Weights of a small transformer language model.
Size: MLP 768 squared ReLU, vocabulary 8192, 26.6M parameters.
Architecture: LayerNorm before each block, rotary positions, biases, embeddings untied during training, some layers without attention, local attention windows, a norm on each head, value embeddings, value residuals, a smear gate, an embedding shortcut, learned residual scales, capped logits.
Training: a variant of Muon for these matrices, 251M tokens, 10851 steps.
Each number is 50 + 15 x the weight over its row's rms, rounded and kept within 0 to 99. Layers, rows and columns count from 0. The size before them is the row's rms in percent of the matrix's.

# layer 7 MLP down (transposed), 768x256, rms 0.0934, rows 649-676, columns 0-127
104:59 57 70 36 42 50 41 62 24 53 64 56 86 41 55 40 65 43 35 64 38 40 34 60 57 49 49 54 62 31 53 38 41 46 39 06 26 46 14 63 42 40 18 51 37 77 59 47 53 42 66 32 59 39 49 53 54 40 40 52 35 36 69 64 51 60 45 52 40 21 45 85 43 35 46 33 47 59 37 56 50 55 46 47 76 32 67 60 30 42 63 20 54 08 29 59 50 42 47 36 63 19 62 58 48 42 59 52 40 50 56 51 69 43 68 27 52 60 32 18 27 65 41 54 62 64 37 73
106:47 57 45 49 63 46 55 55 58 36 36 68 54 54 73 29 54 21 21 67 48 72 47 77 55 40 27 49 34 53 32 45 50 35 52 40 33 37 66 63 28 33 54 45 56 45 83 30 61 47 64 47 61 48 55 21 52 70 26 28 82 42 65 39 82 32 44 47 75 43 59 33 40 48 72 26 44 53 86 47 29 74 43 28 83 60 38 57 56 70 41 29 60 32 42 42 67 60 72 75 46 61 58 60 58 44 37 64 54 49 67 24 49 73 55 73 66 27 56 48 80 60 72 59 62 38 74 63
100:79 44 54 99 58 63 19 38 42 74 10 47 25 65 51 63 45 43 47 44 70 58 52 53 42 53 48 53 65 58 31 48 52 41 66 51 53 18 38 63 38 64 60 58 60 50 56 24 44 74 57 58 40 73 49 98 56 31 40 35 64 40 50 45 30 51 60 45 52 25 66 69 56 51 46 43 24 48 73 76 68 65 73 32 48 62 59 39 35 37 43 39 68 44 44 57 44 31 19 50 53 44 53 34 65 35 59 45 55 29 50 59 51 49 60 57 65 10 68 34 47 78 69 63 39 48 45 60
104:81 51 18 24 33 58 57 41 67 56 40 79 28 57 15 62 42 51 49 66 59 67 35 56 39 49 39 52 38 33 61 61 57 46 50 83 58 47 49 74 56 64 53 63 36 38 51 48 68 51 54 65 19 82 41 48 52 37 46 64 39 49 99 57 35 56 66 42 30 51 63 68 54 40 60 35 62 63 53 32 20 56 71 43 64 32 39 42 67 48 52 40 58 24 60 36 41 52 54 65 81 53 29 60 67 57 31 58 36 19 40 35 50 68 60 38 37 40 49 30 56 44 45 61 43 38 55 57
098:56 39 11 21 32 38 75 49 30 27 54 59 38 50 64 60 58 50 61 85 61 45 48 65 39 57 17 47 68 57 50 57 33 44 52 58 63 62 64 41 50 52 61 42 37 59 39 66 46 65 66 47 44 47 54 99 62 60 45 67 07 50 55 34 51 51 38 65 51 43 64 42 37 53 45 55 40 56 68 29 51 44 46 28 29 57 59 53 50 36 27 60 29 58 29 59 62 56 08 67 59 32 51 34 70 54 71 64 49 36 42 58 48 59 56 53 33 68 58 31 83 65 67 58 70 18 41 62
102:60 76 57 52 23 52 34 63 53 34 72 57 47 81 43 53 27 55 52 42 69 41 34 55 46 32 50 87 29 40 52 29 56 40 27 39 55 58 56 41 19 44 49 47 43 66 44 51 23 38 30 55 63 69 56 52 57 58 53 51 63 38 85 62 49 47 63 57 51 47 36 28 31 58 32 46 43 68 32 47 76 72 49 55 38 41 51 52 67 34 35 61 35 68 62 35 45 45 29 76 46 45 45 08 39 57 41 25 30 65 82 58 62 56 58 50 57 38 83 41 54 43 32 50 59 68 61 62
104:28 39 67 50 51 50 29 59 47 39 56 67 34 46 43 49 50 31 29 38 65 59 64 65 60 30 35 52 16 52 45 55 46 39 74 37 51 83 55 16 59 18 48 57 94 51 45 54 45 69 32 67 62 71 58 33 62 65 53 66 41 57 71 47 45 47 53 45 60 73 54 57 69 61 67 39 22 28 76 72 38 50 44 57 67 44 30 53 72 47 19 33 59 35 60 72 66 64 61 37 25 38 44 44 36 35 57 22 62 32 42 55 67 59 43 60 64 67 65 53 26 53 43 44 42 36 66 36
095:64 58 55 55 73 48 60 71 17 69 37 10 31 60 64 35 50 52 69 51 52 54 56 70 68 51 80 73 30 65 53 63 37 73 37 45 20 22 49 50 56 31 52 21 59 60 34 52 50 46 39 38 53 37 60 30 72 18 61 43 64 54 36 74 70 70 79 25 53 56 52 34 54 49 22 43 47 34 58 69 57 58 42 38 66 52 48 57 22 45 36 65 35 21 59 55 64 35 61 38 04 51 76 38 72 76 61 47 57 57 45 39 68 53 61 80 50 44 31 50 49 50 53 61 50 44 70 63
108:59 64 40 38 76 21 63 46 58 85 46 50 44 54 47 56 43 34 52 54 32 72 68 43 57 62 50 46 49 43 53 45 49 63 39 55 50 42 74 63 59 82 79 36 36 68 45 48 43 46 62 64 61 48 42 43 36 60 69 89 54 33 43 52 49 28 67 12 42 73 68 59 48 37 40 50 31 62 19 41 39 65 66 31 40 32 60 66 59 66 37 39 78 50 42 75 66 42 44 52 34 20 76 92 42 32 55 59 52 35 61 44 68 56 45 72 49 54 50 32 43 26 70 55 20 49 37 54
106:43 78 49 63 41 49 54 76 32 58 55 59 18 68 54 42 52 46 55 55 59 56 57 62 61 49 56 54 34 65 66 26 49 48 87 44 61 54 50 47 74 34 52 65 74 49 08 44 21 77 64 73 50 33 42 53 59 36 52 32 49 65 36 76 31 27 58 58 42 63 65 57 41 49 19 58 56 32 64 50 49 52 39 29 39 59 20 38 57 51 74 38 24 46 74 66 40 53 58 56 72 67 87 54 56 46 48 58 28 48 60 36 54 57 22 50 39 51 65 91 61 56 23 53 77 35 53 50
092:50 55 49 60 21 31 77 53 61 47 29 62 46 37 34 56 72 56 38 49 52 46 46 40 58 47 58 67 32 68 40 63 49 40 60 48 55 43 54 57 74 45 24 27 76 34 67 29 65 58 81 57 53 46 60 45 48 69 41 38 49 15 43 71 57 42 25 60 41 24 46 61 78 39 65 29 66 54 43 41 51 57 34 38 49 48 17 45 27 60 52 21 41 62 66 59 50 40 41 46 51 59 44 66 69 55 43 37 25 37 64 43 35 35 42 62 57 59 27 43 16 28 71 56 35 45 77 56
101:24 33 40 06 54 65 59 63 74 57 33 54 68 31 65 61 63 56 45 54 33 13 59 61 29 57 24 60 69 58 52 66 64 44 60 76 87 58 50 56 71 18 54 81 43 36 48 69 49 52 70 40 66 43 38 64 47 41 66 54 22 45 76 55 45 45 42 44 45 38 60 45 41 67 32 52 51 89 43 69 36 50 65 58 36 59 33 51 36 35 41 40 66 47 56 39 58 77 67 70 67 45 49 32 45 45 43 58 45 51 37 39 70 56 39 66 19 75 55 40 36 48 55 65 33 29 56 40
095:49 43 57 00 35 55 37 40 49 73 45 47 21 32 69 96 67 51 45 49 46 64 50 39 60 55 35 61 50 39 63 28 59 46 59 37 48 52 66 25 40 40 74 80 19 33 41 65 61 47 67 40 38 37 45 38 44 49 77 64 44 72 60 46 40 83 42 32 52 63 70 39 49 45 39 40 46 51 43 56 17 34 62 55 42 87 61 66 36 70 61 43 60 75 48 51 81 50 32 48 42 51 47 75 56 66 46 83 17 80 41 53 40 50 50 52 57 60 64 57 40 28 50 53 51 18 40 48
091:55 34 42 49 61 34 37 71 36 48 36 75 72 37 35 70 68 50 64 29 47 52 75 65 68 49 57 47 59 46 63 50 23 40 61 55 45 40 51 64 52 33 63 31 38 45 48 50 47 59 42 50 44 34 46 28 68 31 56 42 57 07 66 80 41 66 42 42 62 41 37 34 71 64 45 33 63 43 44 47 69 45 46 42 54 34 43 35 40 69 64 62 67 57 59 20 54 48 57 14 52 63 60 47 46 84 88 36 41 64 49 54 36 44 60 50 28 68 84 54 36 61 68 73 46 63 67 31
102:34 48 56 31 26 57 57 57 37 77 44 64 73 49 11 37 45 71 57 56 36 70 62 69 78 53 52 59 49 71 71 70 58 49 09 55 35 53 55 59 58 76 57 45 38 46 26 52 64 52 23 27 41 73 52 64 32 61 63 52 45 43 38 51 35 37 53 50 62 59 40 79 50 57 88 54 28 68 46 45 42 60 52 54 30 47 49 36 54 81 78 54 45 57 58 42 55 42 50 27 44 19 45 57 60 54 35 56 44 56 36 85 41 54 25 44 40 29 57 40 72 49 26 46 56 48 34 58
098:44 31 59 47 45 29 89 86 59 45 64 63 61 42 75 47 61 56 71 69 79 40 46 55 63 58 75 46 46 53 28 50 50 66 65 53 55 50 44 49 36 67 42 40 58 22 41 69 60 41 55 45 32 41 04 43 69 44 24 39 64 51 53 45 44 34 24 29 32 66 46 52 68 46 49 68 53 57 34 46 66 45 64 50 36 51 80 60 57 33 54 78 68 64 48 25 31 51 60 76 51 60 35 42 69 57 27 30 45 39 58 32 27 27 48 49 50 36 30 82 35 51 47 56 53 59 58 56
097:65 54 39 36 44 16 45 56 47 53 53 39 63 33 41 71 24 62 52 58 45 54 57 87 67 46 29 36 92 54 67 64 58 54 60 27 55 68 24 36 65 76 39 55 45 49 60 55 63 34 47 49 49 55 57 33 28 39 47 47 46 38 60 58 27 59 54 45 50 45 43 41 38 77 36 47 58 57 55 55 62 56 60 30 60 46 20 79 57 48 71 43 43 29 46 50 74 50 74 40 51 34 40 50 51 50 65 29 38 56 29 52 83 55 39 63 44 20 72 47 35 28 47 73 22 28 41 47
098:45 56 52 61 33 59 41 64 49 63 69 16 41 21 43 30 41 50 71 73 73 47 37 21 57 61 52 35 35 32 61 57 75 47 59 62 66 35 71 93 53 55 70 64 51 43 44 51 73 74 57 30 64 61 83 52 63 39 56 41 58 42 68 71 73 67 48 70 35 45 75 76 19 61 55 34 39 66 48 26 44 28 61 59 47 57 50 48 26 59 38 46 52 54 73 51 43 49 14 66 40 70 50 26 72 37 46 34 47 61 15 49 48 49 37 38 46 43 68 49 56 56 46 58 60 56 60 66
099:51 45 60 15 29 64 41 47 32 60 44 52 57 45 58 90 44 41 17 51 37 27 29 81 57 27 60 52 75 35 62 19 55 69 41 72 33 55 57 38 51 56 52 51 69 43 54 33 37 56 37 36 51 50 50 63 48 70 63 65 45 82 39 56 30 79 46 47 53 37 61 43 40 39 50 42 72 40 45 46 31 59 29 49 87 47 46 23 35 48 39 63 65 71 76 47 51 72 68 21 39 59 50 40 47 84 62 39 36 51 42 50 51 24 67 43 59 90 38 55 56 63 19 45 38 79 46 42
107:69 39 68 86 45 38 58 84 67 41 59 33 57 34 38 41 55 61 53 31 59 59 66 63 43 13 50 55 03 69 61 53 56 68 58 28 24 29 52 60 40 61 45 54 44 18 54 28 55 48 45 47 48 62 46 49 41 75 58 52 62 49 43 64 64 62 57 36 53 57 52 30 49 69 47 69 23 25 38 62 48 52 80 46 44 42 82 72 56 77 56 54 38 35 80 63 29 44 53 50 35 42 51 41 41 57 63 58 60 68 36 51 57 32 59 45 65 58 55 33 40 41 57 64 40 38 75 45
102:51 49 68 39 34 54 55 29 39 30 42 48 56 44 57 72 76 64 39 52 53 27 57 60 51 41 54 32 55 45 38 32 59 50 56 43 44 59 70 27 34 50 35 46 25 58 72 38 62 22 32 79 43 20 46 57 72 69 81 54 17 61 45 59 59 63 64 54 55 70 42 72 65 51 42 38 49 38 60 41 53 86 49 43 53 32 61 35 36 66 23 42 14 66 73 30 50 47 57 50 57 64 76 44 38 46 40 19 59 64 73 66 62 51 52 53 52 34 44 39 60 55 49 43 37 36 45 37
103:56 51 45 37 61 27 40 49 40 37 26 50 65 52 69 79 21 59 78 50 78 54 56 67 45 37 49 49 37 40 71 64 52 41 25 59 74 39 22 63 22 65 39 38 15 52 72 38 54 55 60 41 68 50 38 47 44 59 51 24 49 76 35 59 53 38 49 60 24 56 55 49 18 47 35 63 55 22 48 61 75 44 60 30 46 54 56 51 66 40 57 47 55 77 50 60 44 54 63 58 74 61 40 14 50 31 66 59 30 49 41 30 52 47 57 42 49 54 59 47 73 47 47 81 57 48 43 63
098:74 37 69 47 70 39 30 50 65 32 38 66 44 62 43 37 45 60 54 64 60 63 52 64 15 43 41 68 65 37 50 49 48 59 56 35 30 36 53 62 41 42 61 57 45 68 79 31 56 39 53 52 69 33 44 22 50 52 46 49 41 69 26 51 11 46 47 45 59 28 51 49 55 49 64 66 48 39 60 41 53 54 71 35 64 57 50 75 28 34 37 32 71 41 74 40 27 70 63 62 55 54 65 27 53 38 56 36 24 54 79 54 22 29 37 38 44 45 63 32 62 32 54 65 54 71 63 62
099:52 38 29 45 46 39 70 48 78 41 60 18 45 56 32 31 79 85 68 47 50 76 49 51 69 36 36 43 29 56 56 59 59 41 20 45 49 36 32 70 42 45 44 57 59 48 54 79 38 38 38 56 59 56 42 44 44 49 72 33 41 39 69 36 24 43 64 56 32 46 56 60 43 45 47 53 38 60 65 62 37 46 44 40 44 79 39 59 53 70 57 58 26 52 65 32 44 53 53 69 45 52 58 51 51 26 48 83 49 43 59 64 55 54 25 57 43 55 48 47 55 47 47 63 35 53 08 26
101:45 18 31 66 56 76 58 55 68 37 46 64 78 48 50 45 47 61 06 15 62 72 52 27 46 37 51 61 43 62 32 40 46 55 46 35 56 46 59 52 68 19 27 54 61 54 45 61 53 59 63 76 40 40 72 52 41 56 43 40 57 63 62 44 65 51 41 37 62 53 43 49 49 38 71 38 73 79 56 74 52 61 48 64 58 64 42 64 45 63 52 34 67 36 58 67 43 41 45 69 58 51 49 46 43 54 30 73 67 53 67 53 51 58 44 41 35 42 37 52 42 32 50 27 30 64 53 41
094:36 59 26 30 37 50 65 48 73 45 45 57 49 68 57 28 77 48 52 59 50 47 39 36 57 31 57 29 60 41 61 32 58 36 36 49 41 43 42 57 35 55 33 52 42 25 45 49 61 65 68 54 77 57 46 60 47 74 29 44 49 64 38 70 50 37 50 36 73 30 59 63 57 19 52 44 89 61 44 04 51 66 65 68 51 55 34 23 47 24 33 49 46 44 59 49 55 35 28 62 38 41 44 38 50 54 62 45 47 50 56 69 59 32 47 63 66 63 30 39 47 05 51 51 50 35 51 82
101:14 57 76 52 55 25 48 33 68 27 27 24 38 60 64 56 53 72 35 44 51 38 46 44 47 71 44 42 61 51 49 67 82 45 23 37 23 62 54 58 48 33 66 44 47 34 60 56 35 68 56 50 72 92 45 40 45 31 62 47 56 59 60 18 37 26 66 40 31 37 70 66 82 39 22 36 58 33 69 43 46 81 64 84 50 40 72 56 30 49 48 60 67 67 52 45 58 64 46 42 46 45 61 70 67 52 33 35 40 79 71 34 36 81 49 40 79 55 46 46 30 34 56 42 56 45 60 28
106:39 11 67 54 48 39 47 30 66 53 56 28 23 59 62 46 50 28 21 46 44 40 68 67 42 70 55 50 56 61 55 40 59 33 45 46 34 24 54 42 68 37 57 50 69 31 51 51 52 63 57 69 73 71 43 39 55 63 37 38 59 32 42 57 39 50 22 36 70 71 39 75 57 57 22 73 55 48 52 53 56 26 34 07 31 46 49 40 31 42 35 77 63 70 51 49 51 52 52 31 40 60 75 42 60 43 74 59 57 84 73 42 62 63 49 21 61 51 39 60 53 24 53 58 53 35 52 34
# layer 7 MLP up, 768x256, rms 0.152, rows 650-676, columns 0-127
105:46 26 66 45 53 64 49 35 60 51 31 56 31 82 29 53 44 47 31 36 39 44 32 59 45 40 35 60 85 56 30 64 47 52 71 53 93 53 41 61 36 49 45 41 38 65 54 42 75 51 66 59 74 53 46 50 27 37 49 47 62 39 37 65 40 49 53 39 53 46 42 69 12 65 47 55 44 36 76 36 53 40 63 55 74 39 56 48 73 40 40 57 51 49 66 51 87 22 63 64 49 39 39 68 40 41 54 23 58 34 56 44 47 59 44 51 70 68 41 48 53 65 70 41 60 70 36 52
099:42 73 56 33 17 60 81 46 62 76 93 38 57 76 27 46 49 55 49 09 57 42 51 53 50 46 34 24 46 53 37 52 43 61 60 44 52 37 65 70 63 34 67 65 57 42 32 59 29 49 55 13 50 28 52 32 58 57 53 31 28 42 50 53 60 49 54 31 66 49 38 58 47 49 68 36 23 66 21 56 56 67 52 47 19 38 31 53 50 44 42 51 55 53 58 36 47 58 53 54 63 34 62 34 40 68 79 33 56 54 56 80 34 66 69 23 40 63 54 49 34 60 23 53 10 60 41 51
098:21 74 72 59 39 55 32 46 56 60 71 38 61 55 25 43 37 59 82 42 19 60 44 39 67 47 40 50 68 45 66 54 69 48 61 61 24 38 25 42 53 47 66 62 22 51 60 72 46 58 52 44 42 39 23 65 38 53 74 78 00 38 84 63 55 44 57 39 40 45 34 52 22 54 31 49 66 75 21 79 47 34 49 56 57 43 45 53 55 26 80 45 65 25 54 37 38 56 40 59 62 49 48 41 60 49 31 56 71 56 30 24 71 49 52 54 20 62 32 63 56 54 61 73 37 54 62 43
107:88 59 37 72 64 19 20 49 78 52 72 82 49 33 43 34 55 64 52 52 51 55 39 38 58 39 60 44 32 83 41 78 49 47 49 37 52 45 56 10 41 53 54 55 46 50 21 54 59 69 39 53 73 49 39 51 41 81 45 62 53 63 85 47 51 61 60 54 60 70 62 57 71 32 61 51 40 52 49 55 42 50 43 42 43 49 38 75 59 34 37 66 23 39 41 61 55 49 50 51 40 79 48 26 64 57 72 58 43 46 46 34 61 38 61 39 43 43 24 32 64 59 54 43 70 75 53 37
093:48 73 71 50 42 39 54 82 74 25 48 44 71 51 61 34 64 37 41 56 54 57 61 49 46 65 46 54 39 44 68 58 64 65 36 38 45 76 54 87 39 57 61 39 41 38 55 76 68 22 38 36 46 64 66 49 75 43 46 50 37 50 50 46 47 13 40 35 51 28 55 76 60 29 48 60 66 07 56 33 45 52 42 40 73 90 41 42 52 61 49 53 45 43 48 43 46 73 58 48 54 51 55 24 51 45 52 68 40 66 38 60 52 53 57 60 57 35 34 55 36 63 50 54 37 37 46 44
097:55 61 56 41 71 68 60 30 58 79 58 55 28 55 54 24 86 31 14 72 55 58 34 81 75 65 53 34 66 31 68 49 39 56 44 49 70 63 48 47 48 31 52 63 51 21 79 65 42 50 66 37 46 45 41 52 28 41 64 20 68 44 57 60 42 66 59 58 36 40 47 39 72 52 50 51 70 33 71 72 56 57 50 48 34 54 50 61 38 53 43 59 59 71 30 69 33 58 37 50 54 58 59 54 63 42 61 41 37 54 59 61 28 47 47 61 74 46 54 52 53 30 42 38 49 45 39 59
100:31 41 53 22 42 61 21 58 44 36 83 72 37 68 29 56 36 52 58 73 76 80 50 36 31 47 49 31 46 47 62 27 60 51 37 72 48 41 64 24 69 41 53 54 53 44 47 59 63 59 68 37 34 48 70 79 12 66 55 70 67 62 41 55 47 54 52 55 53 46 28 84 41 75 38 44 48 54 69 71 77 63 66 37 53 53 28 55 78 41 30 62 43 37 64 38 67 50 28 49 30 53 71 62 54 39 55 58 44 21 57 41 58 64 64 57 53 32 32 46 51 66 65 34 54 56 33 57
103:60 91 87 47 47 54 35 36 40 38 72 31 29 37 43 75 63 47 27 52 47 38 60 42 65 64 13 49 41 56 62 54 64 52 39 83 59 51 36 42 65 87 41 42 47 19 31 53 62 54 35 44 49 64 56 69 54 57 79 83 36 58 54 49 60 64 56 21 39 47 71 70 54 80 46 60 63 60 68 61 77 53 42 42 86 38 29 63 49 44 68 24 38 60 47 42 47 56 50 41 56 59 43 52 80 34 63 73 39 42 25 46 42 61 44 42 48 56 29 42 74 49 59 25 55 45 53 17
099:45 53 71 35 47 51 50 56 39 49 22 52 62 59 52 47 44 24 52 61 61 40 50 39 44 55 61 56 61 63 42 66 26 57 51 51 51 49 45 44 77 38 66 42 53 40 36 32 59 38 28 44 36 85 66 52 41 61 67 54 36 47 55 66 20 41 65 64 33 27 44 46 35 62 34 36 86 31 64 69 59 66 31 53 84 57 36 53 46 38 28 44 38 12 30 68 38 38 45 75 44 76 72 34 69 31 70 51 46 55 33 48 41 45 60 36 27 44 62 38 29 64 61 38 74 58 42 47
091:50 65 55 58 62 61 58 67 45 29 37 47 61 48 35 33 54 67 52 49 47 48 69 32 55 46 25 41 50 46 56 45 63 44 41 41 57 38 66 71 76 66 61 66 45 40 39 75 55 53 82 75 54 52 75 32 68 93 37 62 62 55 43 29 67 41 32 36 46 31 62 41 54 41 42 40 54 40 41 41 66 50 46 43 48 35 49 44 55 27 60 19 62 58 55 56 48 43 30 37 31 54 42 14 56 48 55 71 54 48 52 45 23 22 36 63 50 63 31 25 27 38 38 47 55 44 62 32
095:58 86 56 96 38 85 69 66 04 43 72 54 56 59 49 44 18 44 62 60 73 42 57 69 43 49 56 62 36 42 46 19 32 61 30 54 35 53 44 51 49 60 58 64 37 53 45 47 43 48 23 35 48 54 28 55 41 48 32 55 74 34 51 47 35 45 37 66 44 59 65 57 35 23 67 61 71 51 18 75 55 58 30 43 62 18 50 78 30 43 61 83 51 39 52 62 42 25 59 31 57 45 48 33 72 57 47 32 68 41 53 63 62 46 59 56 48 14 34 66 53 56 37 56 50 76 42 42
107:38 44 16 44 63 57 50 71 22 51 35 55 48 59 47 86 70 49 73 47 43 37 84 33 48 40 68 30 64 39 78 50 51 55 61 43 20 74 55 39 28 65 59 71 62 36 47 26 46 62 18 51 60 55 60 68 73 28 50 68 61 62 64 47 55 62 66 39 56 37 74 23 47 44 70 33 65 61 44 31 51 19 67 60 42 60 25 54 75 56 56 15 55 22 08 36 59 33 56 46 61 41 35 31 44 59 42 30 35 43 65 53 64 70 67 30 65 42 16 51 47 42 56 43 44 54 70 49
094:58 81 42 68 38 51 76 38 54 36 43 50 53 63 58 46 50 64 75 37 67 71 64 43 27 51 60 36 37 62 58 60 71 45 53 14 30 72 39 47 78 38 58 39 33 66 33 52 40 07 71 41 50 50 24 27 42 63 36 43 57 35 70 60 60 30 77 57 56 70 40 26 45 55 46 45 56 61 58 35 79 34 54 30 29 53 42 56 58 61 39 73 61 17 53 29 22 72 46 33 47 42 39 31 70 37 72 70 53 81 81 68 34 53 75 56 40 47 45 55 53 56 42 75 38 19 42 60
101:52 40 47 81 79 49 52 32 76 58 58 63 50 55 62 30 33 65 38 47 48 58 70 24 48 54 60 38 56 51 81 33 46 50 64 53 48 49 35 47 29 58 63 54 43 62 62 61 62 51 42 64 50 45 67 28 42 45 51 44 26 17 76 50 27 36 55 67 56 67 43 45 47 81 24 45 55 39 34 48 40 58 69 36 52 55 45 57 51 39 46 79 89 36 49 52 34 50 61 63 39 50 95 50 32 45 68 79 62 45 40 48 27 54 61 11 47 33 34 54 49 66 81 33 45 74 06 51
102:54 49 39 39 56 46 61 57 23 60 18 37 57 36 30 39 32 31 35 40 28 62 59 53 70 48 03 36 48 34 57 50 28 59 59 36 37 63 42 57 51 58 43 75 46 56 50 33 77 55 79 56 50 66 62 50 55 63 50 44 68 75 38 51 42 65 57 79 62 28 50 52 39 63 56 38 35 44 31 42 58 73 69 75 33 40 37 37 23 36 74 79 61 60 33 42 40 56 45 46 28 30 48 47 26 51 62 54 26 36 76 41 65 28 47 70 53 31 25 34 56 44 57 32 48 38 54 92
105:49 55 73 50 49 68 36 58 48 58 48 61 55 67 81 59 38 50 32 45 69 57 73 51 32 32 28 56 49 47 66 61 46 38 64 62 42 57 33 76 62 49 39 44 67 68 67 53 34 66 52 31 72 25 46 56 55 35 71 55 41 58 77 51 69 53 61 38 34 18 34 43 57 38 81 41 62 81 61 31 50 46 54 40 33 61 36 71 61 35 34 34 61 48 12 68 67 79 45 33 64 55 33 20 47 45 31 19 39 58 28 40 69 64 57 88 52 54 56 46 51 50 76 43 39 60 44 44
094:50 39 36 63 31 52 29 66 37 47 62 64 49 60 44 39 50 60 60 70 51 46 29 33 48 40 63 85 33 64 53 58 53 31 63 73 49 35 60 60 39 60 74 42 20 57 51 29 75 52 39 57 18 48 41 55 39 57 36 52 28 71 36 58 39 68 68 44 56 33 63 23 21 34 49 44 42 45 57 71 61 48 52 40 51 59 31 55 52 55 70 57 57 71 40 60 52 65 59 72 74 42 36 43 71 42 59 62 62 67 10 26 44 61 59 31 36 69 28 69 51 77 44 36 43 37 49 55
102:64 38 36 46 52 52 63 54 62 40 45 59 58 41 39 66 49 58 62 41 44 25 27 35 58 34 58 43 40 54 58 17 41 50 63 22 74 82 80 37 68 74 39 23 59 61 76 56 43 29 37 47 36 73 61 41 56 50 61 40 66 51 37 52 57 36 63 54 90 70 44 56 54 64 45 27 66 41 34 36 88 31 47 45 21 44 43 32 53 05 40 54 45 64 35 32 61 49 29 51 54 49 62 48 43 47 51 75 69 57 42 41 46 65 74 66 46 45 59 71 46 62 62 31 60 56 61 60
107:51 71 47 38 74 48 79 35 34 53 62 51 50 53 51 70 54 52 56 49 58 57 30 56 41 46 74 40 54 63 43 63 44 65 46 45 60 47 44 67 43 53 33 68 12 46 47 39 40 44 65 58 58 36 85 58 46 69 66 08 26 55 40 37 71 19 62 43 52 59 48 41 60 48 40 68 57 48 25 56 74 75 42 22 57 28 41 56 37 53 67 41 80 45 15 50 75 41 55 65 39 45 74 62 61 43 56 20 40 64 54 73 61 61 43 44 37 42 66 13 64 64 30 60 42 53 64 55
098:44 85 51 46 55 39 56 39 49 71 57 55 57 50 49 62 34 51 36 63 32 80 39 64 44 36 50 68 63 36 41 41 17 67 50 55 29 39 39 51 57 28 46 79 36 41 42 31 72 40 31 36 50 19 69 65 35 64 57 54 61 57 28 80 52 42 94 57 33 35 43 76 07 53 44 63 31 38 89 56 53 56 61 46 61 65 56 55 25 48 57 52 71 30 58 52 43 53 35 40 31 51 57 23 29 59 45 68 61 21 23 45 76 53 41 60 51 44 34 32 74 63 68 74 57 33 38 56
105:54 53 34 45 43 46 31 39 59 50 70 52 41 48 75 29 55 31 48 70 49 48 18 13 58 57 33 37 44 78 70 54 26 57 59 45 06 48 75 78 40 43 54 73 57 47 76 61 45 49 32 36 66 33 38 52 33 61 29 51 60 53 56 37 71 68 29 64 68 37 67 59 40 64 43 55 60 53 47 53 47 59 35 46 39 65 46 23 69 42 60 68 61 49 87 35 49 51 42 49 55 54 57 29 76 63 55 47 44 44 48 47 49 69 56 18 53 62 59 51 55 50 14 50 49 49 60 51
104:40 40 19 47 70 79 53 44 77 44 56 70 59 45 16 53 25 63 42 62 29 52 64 20 47 46 47 22 63 24 35 70 65 60 51 28 49 39 44 71 35 44 56 48 64 57 56 39 58 65 62 47 56 59 36 47 60 45 41 75 00 46 73 37 47 52 41 46 44 56 42 53 34 46 52 62 28 49 45 67 27 40 48 47 55 38 43 54 38 71 47 41 43 56 51 36 27 42 55 59 29 41 56 65 49 36 80 46 47 65 67 45 38 69 78 39 52 63 55 57 61 28 61 46 59 41 48 44
100:44 35 62 50 24 64 11 53 41 46 30 61 46 55 41 50 70 74 50 25 56 80 48 47 57 46 56 52 56 50 35 54 77 41 77 39 21 56 57 54 68 54 66 33 49 79 51 35 52 31 46 43 56 56 20 49 37 52 62 52 57 61 44 63 46 53 76 29 47 30 56 70 42 67 74 48 92 54 32 59 41 70 29 43 29 50 24 47 63 43 48 45 55 18 68 56 46 60 37 64 39 76 50 42 59 38 54 64 40 68 28 14 22 68 38 50 48 47 38 61 22 35 47 43 43 48 53 45
108:55 44 56 54 41 41 21 59 50 51 34 55 51 33 16 52 51 21 42 57 51 70 41 51 78 40 34 45 39 52 52 40 50 61 40 52 62 68 56 54 36 69 38 52 32 63 52 51 41 23 41 38 59 45 41 63 51 51 51 56 55 60 49 46 44 80 71 53 54 69 67 57 18 60 69 41 43 63 06 54 39 54 38 46 28 47 27 61 63 70 75 66 49 70 59 43 68 52 41 13 13 57 63 43 69 88 28 32 42 40 40 35 60 35 52 58 64 34 21 46 73 65 80 44 49 63 44 39
084:57 73 69 53 56 60 31 49 46 64 15 52 52 45 26 75 40 72 48 69 66 33 59 60 30 47 46 48 66 57 29 49 57 54 57 72 57 50 40 75 30 43 44 47 53 49 52 62 76 46 72 76 42 28 62 48 52 61 48 74 64 83 60 52 48 36 54 36 48 57 42 49 57 51 43 45 68 58 48 70 46 72 56 85 56 56 53 57 48 51 80 38 55 69 57 44 50 64 28 50 55 59 55 46 49 63 78 41 58 63 31 41 34 61 27 64 17 40 50 43 49 55 60 23 34 70 50 32
103:34 76 10 53 52 77 67 44 35 48 51 46 51 60 68 46 61 67 31 43 45 27 67 51 61 54 45 30 42 31 40 66 65 57 44 60 40 62 99 33 50 57 58 49 42 39 58 55 76 56 60 78 53 42 60 43 56 44 70 56 45 46 51 40 85 15 42 58 50 59 62 47 46 76 44 38 79 49 38 47 63 35 45 54 52 18 89 44 28 51 45 82 55 47 49 60 74 35 45 46 36 55 58 46 52 53 39 37 79 38 59 39 32 28 34 70 58 64 58 48 55 05 61 44 57 38 23 78
094:88 70 37 55 36 29 79 62 68 44 58 40 67 46 65 35 51 47 58 54 16 33 71 35 45 59 53 61 02 43 43 23 55 34 63 59 62 47 59 49 28 58 61 33 41 57 60 31 24 58 49 09 49 45 46 39 77 33 54 73 67 46 39 19 39 71 59 57 43 46 34 67 57 27 65 76 68 70 60 33 64 73 41 66 66 42 52 46 42 52 40 42 55 61 42 55 64 59 43 67 54 65 51 60 46 54 53 66 61 23 24 36 68 61 59 58 34 31 49 64 36 68 23 50 39 49 68 45